{
  "hidden_size": 1024,
  "head_dim": 64,
  "init_std_o": 0.00543,
  "max_steps": 6893
}
Each number is 128 + 32 x the weight over the matrix's rms, rounded and kept within 0 to 255. Layers, rows and columns count from 0. Numbers have three digits each.

# o: layer 2 attention output (transposed), 1024x1024, rms 0.0421, rows 836-895, columns 64-95
# v: layer 2 attention value, 1024x1024, rms 0.0609, rows 837-895, columns 64-95
# q: layer 2 attention query, 1024x1024, rms 0.0421, rows 896-920, columns 64-95
# k: layer 2 attention key, 1024x1024, rms 0.0412, rows 896-919, columns 64-95
o836:177124171117083167189095163130069102111124123142128133130123081101172112088133142109112120106186
v837:169113081127194126062153141113122179139122074057171136124105087105087083108114119126108181136097
o837:109147153108139149146143091138096098177155173174121121125126180155156090110124145118115153098145
v838:120126118137157122110132167127131104112132198129095166120136142116155147086167154120145130142166
o838:108113089145122117124093116140137154127107086144136123122118141174137104185058122091106168121112
v839:129119172118126127109127130124122105120115098119089124129116125144092139114122122143150159151138
o839:127149076070165157130146130157055151115125141199184114136105123123165155101067160150104112107119
v840:134127134119142162104095105135155098118115122134126152144082119121161145130152156126104153106126
o840:118088112143166113144142110137102139136131098140138099149124116158105167115084115141181136133141
v841:120141131151102136174141136144165091152130132118159109097137119113115112114129135125116123143127
o841:095115125127133083098099139088102159095099114132103165143065141147122152124092074146106149162166
v842:127107115136145149082155155163106121142138107097116156134070087147128130108111152135121170086150
o842:139133134153084075142127129093128154173143175118130128109192158111140127109092109149103124112147
v843:165134093123105113145116129135107142138167105117142141125093124121132120141142107089183158144122
o843:129140178112110138090156118078170140123094159160135155143162133091104122137113136173104141113127
v844:132098093138116127117080125130130106149159137132164132125100161129098098144135107140138139126139
o844:157157123175115106140148113131145172100100130102099095137149156141152185104180119127100129111136
v845:106109136133124146125082107127138171159099131136103111141113110135122147094124138114149167148142
o845:103177126109151114116153207140109064096143110146139161109140157109147150113108117113097101097121
v846:162147123120115182106102121152150120129121123144109125127149114095078135181118147145091161092135
o846:138128097154156114101135147119086178124183154115165153127097128136142142095148119081180098163103
v847:093110144093127143087090103122089127128115154089125071100165162133124144101136162118153145132069
o847:123098140120117090136160154126136169155100101145146129190099092147137154100135092104110114117155
v848:109110180112146078150126156167141086123160082116131093127139140097111149144113139120150167126112
o848:110131099171110168102135138057119157145097185152125159177116102168126094126123104114129100139154
v849:121134127145138171110119114120131125125154087103144066128139137140120159143105119105144109109104
o849:142146120096122108132178131145114088158117122173135175144110071123136111103072115124102147111145
v850:157149125107127113162096168168128122107186110147143160120144168126137152113145081121155118089087
o850:130127094159098115122125120064112149102094161145133088113112110135118082136076153120149118126187
v851:124112128166141143126148086121104115166106115114136117148126122122107098156109136109066101156156
o851:135126153109158116159176164142156160125138121140099106111149093129184136140117165134154177140119
v852:129132133170129134139124114151119109107076155144152077115186162103114130125060116133135112163097
o852:121113123111116127111119118149136156145170078079127143163108090112127141109181127143119161116159
v853:122153121122142133161149137139114144137119163128100131134141133124133096114128099136145127121131
o853:103113126122149102095167111103120148073133066173157140121127124116138137152134116166103110148119
v854:152106132172124125104141113074159199134106109082091089107129156066162098133115150084184157153139
o854:103178113102136156133081166156072101125112145150176143135121142181080176084135142150098127090139
v855:155104113127143130123112134155126158124163163123094117133127166124169108182117129101146109132108
o855:089130102220101110134124117139156081105130136132149146144115119129125146124111135144078167124125
v856:163125154137135087103142147154110132103101168078115117091114148099140099111098089127184086151124
o856:112160126130128155143087126118117114135132108140125158131074106144122143130108123122101167130139
v857:147133167111132129104173135118087089119132076163137126169165127066152097175131135123141116116111
o857:144115096136140129096121098133174166105144171101145135130137157174142145111118119113126118147150
v858:129111107086151141104110170111097102100085128112141143146155147134150126109136142173122139130145
o858:129166133169089092133132115162149149139149133115130108107112100156125118135122118098134118125107
v859:113061160130174110096127166136073164158150090139116090151127146139142111093122106122139177091099
o859:119150081103124129118095115158194121123121175172105188116137123112153161119170141139132106159160
v860:152095096110153129144172100142169106124160152145122135160143119112077141115119083125119170111134
o860:121147183176110101140125168119144126149110115084139112083066150156194095145101187145102089127140
v861:110143082104104092181132134124137142134109082115149130147105140099102127128182147118130080123122
o861:146095143164101193107127149090134106124158156131151115132159093076145149118081106167096151142108
v862:124086117128166111125088164133119102151195156113139150126137112125141120126122159106112134132106
o862:144157137157110127103157086134120166089090137129120107097143124128109124124121093121106105125176
v863:083135128134070117113140119143127096128143130155120145129110141098127118116141148166130146130130
o863:173119131132126144153152119145150122114081154115115096110155143157119124156104070114092160099115
v864:174121081070165145121154123111102142169143129109182124143076122125171168140137161111088106133105
o864:106135123170113129114133114121154112098118127135136129107155099137073113165105107152161140129148
v865:159139113128168107111131123144147137098150089119144131154110124112112115129136141129135158131117
o865:076166122133114183120154094117092138184106138149095138100145156131177127112092119123078118096181
v866:101135112118124117122127130140144107085118087082118142132138123148154169087137162131116094132140
o866:156124117141116149099105120109108176150127164181135095117159106120117099131108119107126127140126
v867:069150139133131138102174147164106165110140151100123136132122120118127098094125136090123158108116
o867:182115113120122120143061140114121121143123081164123099125143144130162116115125138167133108143137
v868:121168096164145107104150127108088147129152128127130152137132145098126119131149130147151149096118
o868:135125130073110140146123150120135124151132124146117113111172120124118113107102141107110085153119
v869:119102140138121126099130131124156078063116127137148162134143151145139120132149109130150158115125
o869:127145122137096089169127138150155158182171113116107127086129112091133145080114123142084121176152
v870:085145103097145116153146087103131136150046148163098107152140130132093115107111165135062098116117
o870:173114162140128171125120169125135132172187113097145098134094066140169094144161149134122153134125
v871:123130094088167170127152103141107158150110101185119127143119140147140122122124171126089127169102
o871:124151143133120126085117174112171113127119145093111092128184124111128113129152081122134142143178
v872:138106107154136129111120159121146153126123139087107146133091146132119097136128060135128147105083
o872:141130152153089106131117100138131119093144178122146166105117134114162160145136129107113110126143
v873:082149153110114117148108116105139071123121168121120136133117143111131114079162149096139095146133
o873:173077126118156143146175155117138158116108050133103099157148107140155135125113153134104147133126
v874:138136113122170122139134111143098118144120103120094086127073121114109140098119121102136135119108
o874:091117152066124142069127142124139117122148136140102154152158135116160123130150120171130142143115
v875:149145120136158158102109128050136125135129139143106136157142140101079166109105123106138116108128
o875:110106124122114122186127143144095161130085131132157109108079121124178114102135118134078109155156
v876:148159151145135122105110123143131082099113160128134157111137154133132126174149086095148149161104
o876:151159105111126120133139141133158174074145086127125105147142147100116110115098186195155106149138
v877:099142151110110108121113147113101103103186147142133119125130120101127142145113119118125163116120
o877:162136151169133160171077107156172166119080091135152170146144131152095123109184105109109108131147
v878:148090078060154120113168099112175134152167130119121146134125116109088108134122144146093115139098
o878:135155156155118155090130139136070072157113142096122099105118149141198131139121146128149159129130
v879:137142130118161123133100148112141170161135169142118138117118140153112139128166113139110141117151
o879:100111174090088138101167126112112074134127094115099087163105123098152145127173174091127103141090
v880:132117116112116162136139164091097145093174159145129112144098130108098149108154085143135117119172
o880:160150185139112133148149104148165138157092138106146115095126099159150135146146184107121121153120
v881:123152095112087151154101135130169135135137143157114099129113158135103192089121088115115114112172
o881:134118136107175117090170142122090122159158112115157124121146144122114105145125148157147161143105
v882:142086107089152141092124130167121129144106098128154152137151133126147155106141132119094129084097
o882:169146152133086101155130147165134115129146125143146134139155112099112125161113129136201110144137
v883:124134136069116152146141095147072139128089110132173140109077110120134112150152129101102112171138
o883:120145137174152143075151138124191128146121101119100092139142104137108102148151108152171147109136
v884:089125135139112108126154148141151104105139150110133104151117093137125111092130127173114127146139
o884:132137118154157137104118112105145094166148095115123110135126146134152133169117121098118123134145
v885:171158157124150152129150121082147171150161141128155123153138095166136051124112135158106131166136
o885:071138087091155144104161126162089075130107114130122111103133152165110156129127087114135147079102
v886:114155107121123099136104114105140135120188109132101162123146143155097133131135120085137130179137
o886:116066151138135116125116118146110156130076140118158102153124157113137151111133144130109122115128
v887:110122121128163162116120123130123129080102172131151091123141120094109203111140152164116120167115
o887:115104143120162125145151120104118170149130021117111140146119110143162098159150105098129153125140
v888:107116189108093116124120120150156094149096153153138140069156174131098148140150175181143133149096
o888:177139095136148126147130148140088151128154125100123116195088087125152123101124053126130121157148
v889:188106116163145173163166145143111123119126113124154103125136087131175138113123132084100085127140
o889:049141147105097109109108098103130122139138157129103112123091140108105112155119115192160155135111
v890:087108149130095148130136111163122159072136134137147137153079155102116127122099126124137118121111
o890:156149063154165099126117147090157094191093102142127118149149072155136140134145082117120150120119
v891:115090099139143125118132122158181093115149146139129136156137137107110155131112146093076115150158
o891:172128144141091130181119147124123146150136093135085108101111090166108132152148115164171138161110
v892:140092130142100116114113110134148095124134076092156090118130118112143122081123152108151132099170
o892:073161116110095132095119115086119148146091185173108188098180130119140161188144102115108094162093
v893:127108106160152128142133157103172167126144098149158129113153156138159160126164107133178149088145
o893:145136117097129137103132123142124118096154122122100149122079124159070124131085112150081116141141
v894:103117130127102132195127128133153149107138154137078158110134125117118147111132101150109124132136
o894:142120128135127118087145114147116121149107092136163180153137118110148135134131118104177115101134
v895:066135121147138114161103102148123120133168131132110143099156118136103139130086156164140147145092
o895:194094122117133106088130164108114130134093124078140115156108137145121105110168099065096080091178
q896:121132147161130103141176135091118095107100127138097140111104144138129109129112102149097153165138
k896:147141106129143118146129097139101138136130142150132147131115112113126146125134145115147087141138
q897:129113139104130145114121126118159168160159137117115160155151122129122136139142159109124127103105
k897:147082120156126116123114108116175134119127113122139130128135134105110114131130121132107124113146
q898:149107123136097117136126136131109061116135132145132137087124154138165109142112125119147124128128
k898:134166142148132152156153113124140136115148114184122149121122106126144163109136120096147130139108
q899:122131130121123136123139157139127142129112127129110121130135132138133145132129122143136120164118
k899:134146114137136122135130131140144141123157121119103132100122140145135128127121135124137118134117
q900:126120128125118123106104137150134143126124144140137126122117138128118136143147109110138143151112
k900:124123112106152120125112130112132140127149124142116125111127111144162140102136131137117137116113
q901:128125159152105113135123135107128110147123126126124114113115151118146141114113092137148140152129
k901:129153127124138133115163109138117141126127118137109109134127108142147137102159122117137136138118
q902:134140092125143118147153129111143138078149117109119137141134140136111125129136151123105146099134
k902:148106131104134129147122138130121095158121140155152165173144121077108127153085137107128120157151
q903:113134142136143106126115146127122102137115149110129128132134098125137135139131132131145132118129
k903:146130128116132148112127096157103133148122132134115128109125111150136133106123140118119133119093
q904:146118131134130107102137149143127125131106102161114123103130123131124128144126100138114145143132
k904:138134128128151139116121124165100162146132138118135138116144124165129124089151133139102131128118
q905:140133108097104148143161130101130131091143134117098155163138110142103114133149138142104104101131
k905:116079148109125114144127152114167137107143131132129153151110140095103081136103112116153126130153
q906:144138146140129124132109125140132104137148126138157146123135137135120125142125122136154154136121
k906:119137136136120140135113127129110122137137134134128114123133113132121150132146116141154120125110
q907:144115137135129105142128099102129139097136164122150131137119160127129129130108121119112164122127
k907:129142131109127124140141124113106153126106106124103130170148107127116128120100149129162136124150
q908:111132114117140132125127127143111119129132114137129117115135099141123119126124134141113110127113
k908:115132146150113153120108126125136086145142143133135131118119150108135115143117124146116135119134
q909:128144107165167116126143123140113122130110107140168120108110129145136128099141092173120111136129
k909:130161118146130139115121124103143115120146144092119136127113146142153145129164123118116114116131
q910:141103140157111116149127147106144123111143123151122134125133132128135109145124127121132145143135
k910:151127123144119147113132115120112140122140112148110144130148109128152135101132128138130107127128
q911:141134118153127126138110116122139113125117152146139115114124184134146111132100128122133111149140
k911:137166147136117129139137119120124125103138133139108133123123144129142125118130112124143123133136
q912:128121131128122132109128145164140110128116133134114142106135125114149123141139111118133114156130
k912:146155108111147138147140121135108147117148122132115135120135131129155163089148127130128138124107
q913:158135116151115119126165092117146122115128128142137108093114150140154108122112122132137129122125
k913:129158132146119159137115135113134105126136134144132152139117125119118137123114098114130123120117
q914:116122143104133157132130116131102147131136141117149127143143104094128157136169138125131121109114
k914:108089128101132104108133126112143118127132096121130118117134126134135134126097142117127111124115
q915:138141131115131135132147129160113109135091133138135126152131115125128136110149131120118122132110
k915:103103121132131123144098141105145119131124132122149133138129123133106117161142127103128150117163
q916:135132103139136156157145136128109134124131121130156117128118140136133138140136136116125117119117
k916:104148147150133171129126141115164115119145136120129115111096145123141098124147098118141122103139
q917:137135119125155116124118109142129145135135105147137127101137123124118133124133113126128132120110
k917:140136135123115150122114127117140109135143143101139105121132140141137111128122119112114132113113
q918:117119156155130141119123135147105146136117126158143121108119141111129119139118123139129147178129
k918:138137108137136134135131108118148138101146124127111116097147118151153141088126116146121134141130
q919:132152128101140136125121116142112138106125142113133113148141120136124149116124137129147140112120
k919:131120142117117116098124122120132129123101123102127118136110131127121137130147134133117148115123
q920:148125159094133136123083115156125125132117152144146121115133142129146156156137142124169154128136